Weights of a small transformer language model.
Size: 14 layers, 2 heads of 32, vocabulary 2823.
Architecture: LayerNorm before each block, rotary positions, no biases in attention or MLP, untied embeddings, normalized queries and keys, attention and MLP in parallel.
Training: a variant of Muon for these matrices, 149M tokens, 9076 steps.
Each number is 128 + 24 x the weight over the matrix's rms, rounded and kept within 0 to 255. Layers, rows and columns count from 0. Numbers have three digits each.

# layer 5 MLP down (transposed), 256x64, rms 0.32, rows 231-255, columns 0-63
131099110081132135128112105056156142108144146146085097147116071132134112121177131133109131123130149145132122123146152119141147145152145106168125175097150081117118155128094091150154152171147165
083135098152133135080093153120133110118109114134112151109148167096161102106129127149141142133105145127078105168185072146125126131139136168098168120142148125141130161137144144126149090152096082
133118101105124095190097170110108112175158129078116127161161142117111128142175182104107124153107086144120160105134106118156149122115148148089113136146125140104105154143061140078131160125130103
110108116120142150113098136090117110104092147122141123119132115131137145110128123142185153097141154109094110172168103126139149117121142120090151123137141160101132139112177118127190115139128124
165133104149103135112115145139144083127105168097125116144100115123149099126135139097111173155097168138110103126158125097174080124154122167108109147136122089158113150124156156123128135140121129
136109138120132139127151107103127093138189142148091112123178157114134126119126143125128133119171153106076087143143118163110159096110142159112123131172093116195115090110102158143126130075142102
121154165148107143107135119110116121111127155140115181141151117129142100092094117137084115081161078113165106132101144104163156107143103142160106136142142091167136110112143131125149111105161105
141095153086128166134134105122055124072139178206118080113123121148165149143123169131083104120141120147141174110111102153171095186106164158188100117090110117136131117101122158125141150110083116
118121178101096089137102164103140142120084138126162120141101110142091081139116140131120166154120120084105081147126139126121152102111157133135137176143125132101124128119156167163127089165128134
126103146105103078140104125149130148123102123080193116124158136086129146145166156133174125177136145142115133129130115144120183155049124098125120121150119148129130130130135105191106129136100129
120118132128131129129121128125125128116139127127125136126127138133131126129138132130123128124128122132132128128129137133144134122121121130129126130116124133138123124134121121130132129134128121
109099075124164139133107152085122131116139149136101127133132139122132138132115158138108110172116145156131162112188091114089115126098151143182083140144131145114125124123108084148116130129147132
099106101126125136116136155126143156141112141118102139134128123115128188123172173121093147100152161069123137142138142093114125115151113115113124165142130110139057123168150113083130134130135133
184140097135156109135134108141164116129117153165081157166122136180135109153151172125103129117139097111122080107104107127159116135083123071135120113119134162091145104144147187093151140117115101
130118121142120129133126121145134130140133136126108117134134123138124117119135109133129121126135126123123125126121123130125136138136134136130134119132128127123135124118118127143133136121120129
134129122131126133138131130135119119135124117128125129132133134138115132133130117133127108124130128130125139135124123132134141140132133128112125121129128133131131115118123125122123129125135130
123118107119111164144156116098144162094136126135142084111166140095107156103136140083127139211128115171176122128156136155138079126082128143119106098117123128147150155103124132121116103147091126
107135120112129116186118109095134119147122167092109140167111098130108159102186116101100115137121134129137113123081165096139134097149122123076108149119161162159102155162126101145109140129154127
125148067116114134116132121140089090078156139148128166126160142146192114128094133175106155087132134122121104165149182124131143109114128137079126163156117105147121097107137136146101117148115138
123211156133132154139154104139086070102153117126150112112154078170156155143144103124104141133112104127125119108113105164072118127137111065108105154186112131138078114179109129188138132139097149
123168143172150135134121116163131095154125081211142153123140111099151106117115124060134090079196106151104103148134155151145084154107094087143144087096168133133129126139106117137100130122130155
156121150133124161147128123147120112112129142123140097097106123124134138113063116166119092109112132161131127156146157164079113141125149136130135158109144115134119064121152120134133141146142147
127134118123107121083116080159120118082154106121067121118154166136154119153167181129138139124137110110114135096110166153129132135108100132185073148158149108160122147126097162118112154098122169
132144176104153149148161112130114141149104169125154130130155150113156136121102170145197128153103132110114106074106099139095091128122114151111141068113091154173123124171091128108159122129091138
148116120082122098133139114105129219151114117149102145134136182115074088130140122127123142150103093158161133105088116150108215098099148140139128147126167153102120141099126148134107149150093116
# layer 5 MLP up, 256x64, rms 0.213, rows 232-255, columns 0-63
153131141111173096146162135111108137133139130111124155143116059170146169111113155138096100152112079157148094116099124131150103111115118136124167119113120116113177109130096124092136174151139155
111134122102137154140144145139125135073109126117135120097175087177134108141134164107148107122138159056160084126130159067089133163106147147157153138174128155091168146144146133112160131080114102
119146161125159163108154168158132122109088103098147126113127093115147142120076118081159128152104104107093160109129125142089147146099137129153116138124149143178124110124142105131141182129119108
119133099151156085112120094161144094137105129125149153129123119143145105162134106131103124144132144094116112132152098095136135146154113145147149139108156151148140110160137131106146150084124059
123136114119137168120147141149118189133080086105141108112110143119145102129139097143145143140144139144146146161113122198118125130179124152100118133123111105137148141068122101125076129080132103
144112135144160153119142128147117106088131147184137177139142142160160122134104075132091102162089123127151110147098167113139135125166117138133128096122125131077156140130124107105123119122130079
101153110124125151162092101127081108127106117134127187139103161140092131175083170153113127171128088183136158101103121145121125116166126164155103125049168164087122145111162116096138129147050083
122129145150173129147111104102145087110104123143135132086144162118139141042105131118140128140120084108127160158160144137155142092134145088150142145117162106134095093105119149115134155129137123
122138153128091161125145112115124116121138117161110151123140080158118127137115067128145149118109155109145139162086175138161156088162162142132091173138137138126136124119101136094156128100137093
123133131130130131131132129125129127128129131126130135135126131132132122127134136122132135125120121126132127131122133125132125128122130129132133130127128132126125124124127125121118130126126127
104154123114173125157132113107132130142145091132128128099062170135146137121119130133106122144103125134112118117159111122121150140156118137132112135141138135106135086151101124153104152136075091
076136146119184168112133136165172145151125084132139114077129117138147156111140128160132136118137114115138114148094159116094125102110119141113150107138118126138166096105163121090139155116075148
130152114085103173116185117155124122154121153140136122112144123181110147092088136119127173137115169082154127112124130163101132122154102105117147111156134135115113082145091129171149168147116095
125140130135123112124142131120128126130123132127133124129125132129141127126132133129125126138120124134119133115122127128122132126121135127133140135133132142122123127125124133122122137131127118
127125132127122123131138124134130131128118134129127127128125130134129122121128125129132125134121131125126127126129126131132128125138134137125134125133124137127120126128122136125124132129128126
154165067139099168106165106130103100103172123141179167109162140143122155083128127159097121161131127129157117113086151155106127133125116126137144139142156152130162110118128109095132132107119097
093162121119118132118136099155153138149119109122141129166082157137123134133137069097146092092132141095107111148126153117133168108131165125107163183130110137126120108154115157143088155104161142
161175099162093120113153125145158124112153186131162154116110103177114146135132117113056160150134065141143131121103116090094137119104156144079125113064110158112150129149133146166128125129093123
093130094136177138127154082127126141078080064175134116131093095142138148126184157088104132117121132155089158146060125140127087128128191130136159123128063188144106116117148120119177151162121142
117167128106124095160108104130145114141115120126173111120078164119127103084133127153140150122140162124124148183142127127108119180145104140148124101102120156064109106107103100116114116107169143
074141163128108120111143091100130111119120134186147134140142118134148130164135116126147152133102151122125092136145121161159151142121150153125122151080124103104097116144117153160110133089137132
163149140118141163125132105128136162186140152155116096148095114149129113125126121088122132123115132136095163139122155121132122112094126153116199114133115102132171080117096142131076098119115105
098124152128138098136178171130085101101121132124191166058158145143135096154080115165131120150144101105143147154109119119134142140099138138152101129125118105086149137162153135126133121064107067
145177067128118088163145093137188159143099097093165132137139130160151144152136119105134109120108140125122091144152141169106143136139125126105124096184115171125130122127077128118122153119131127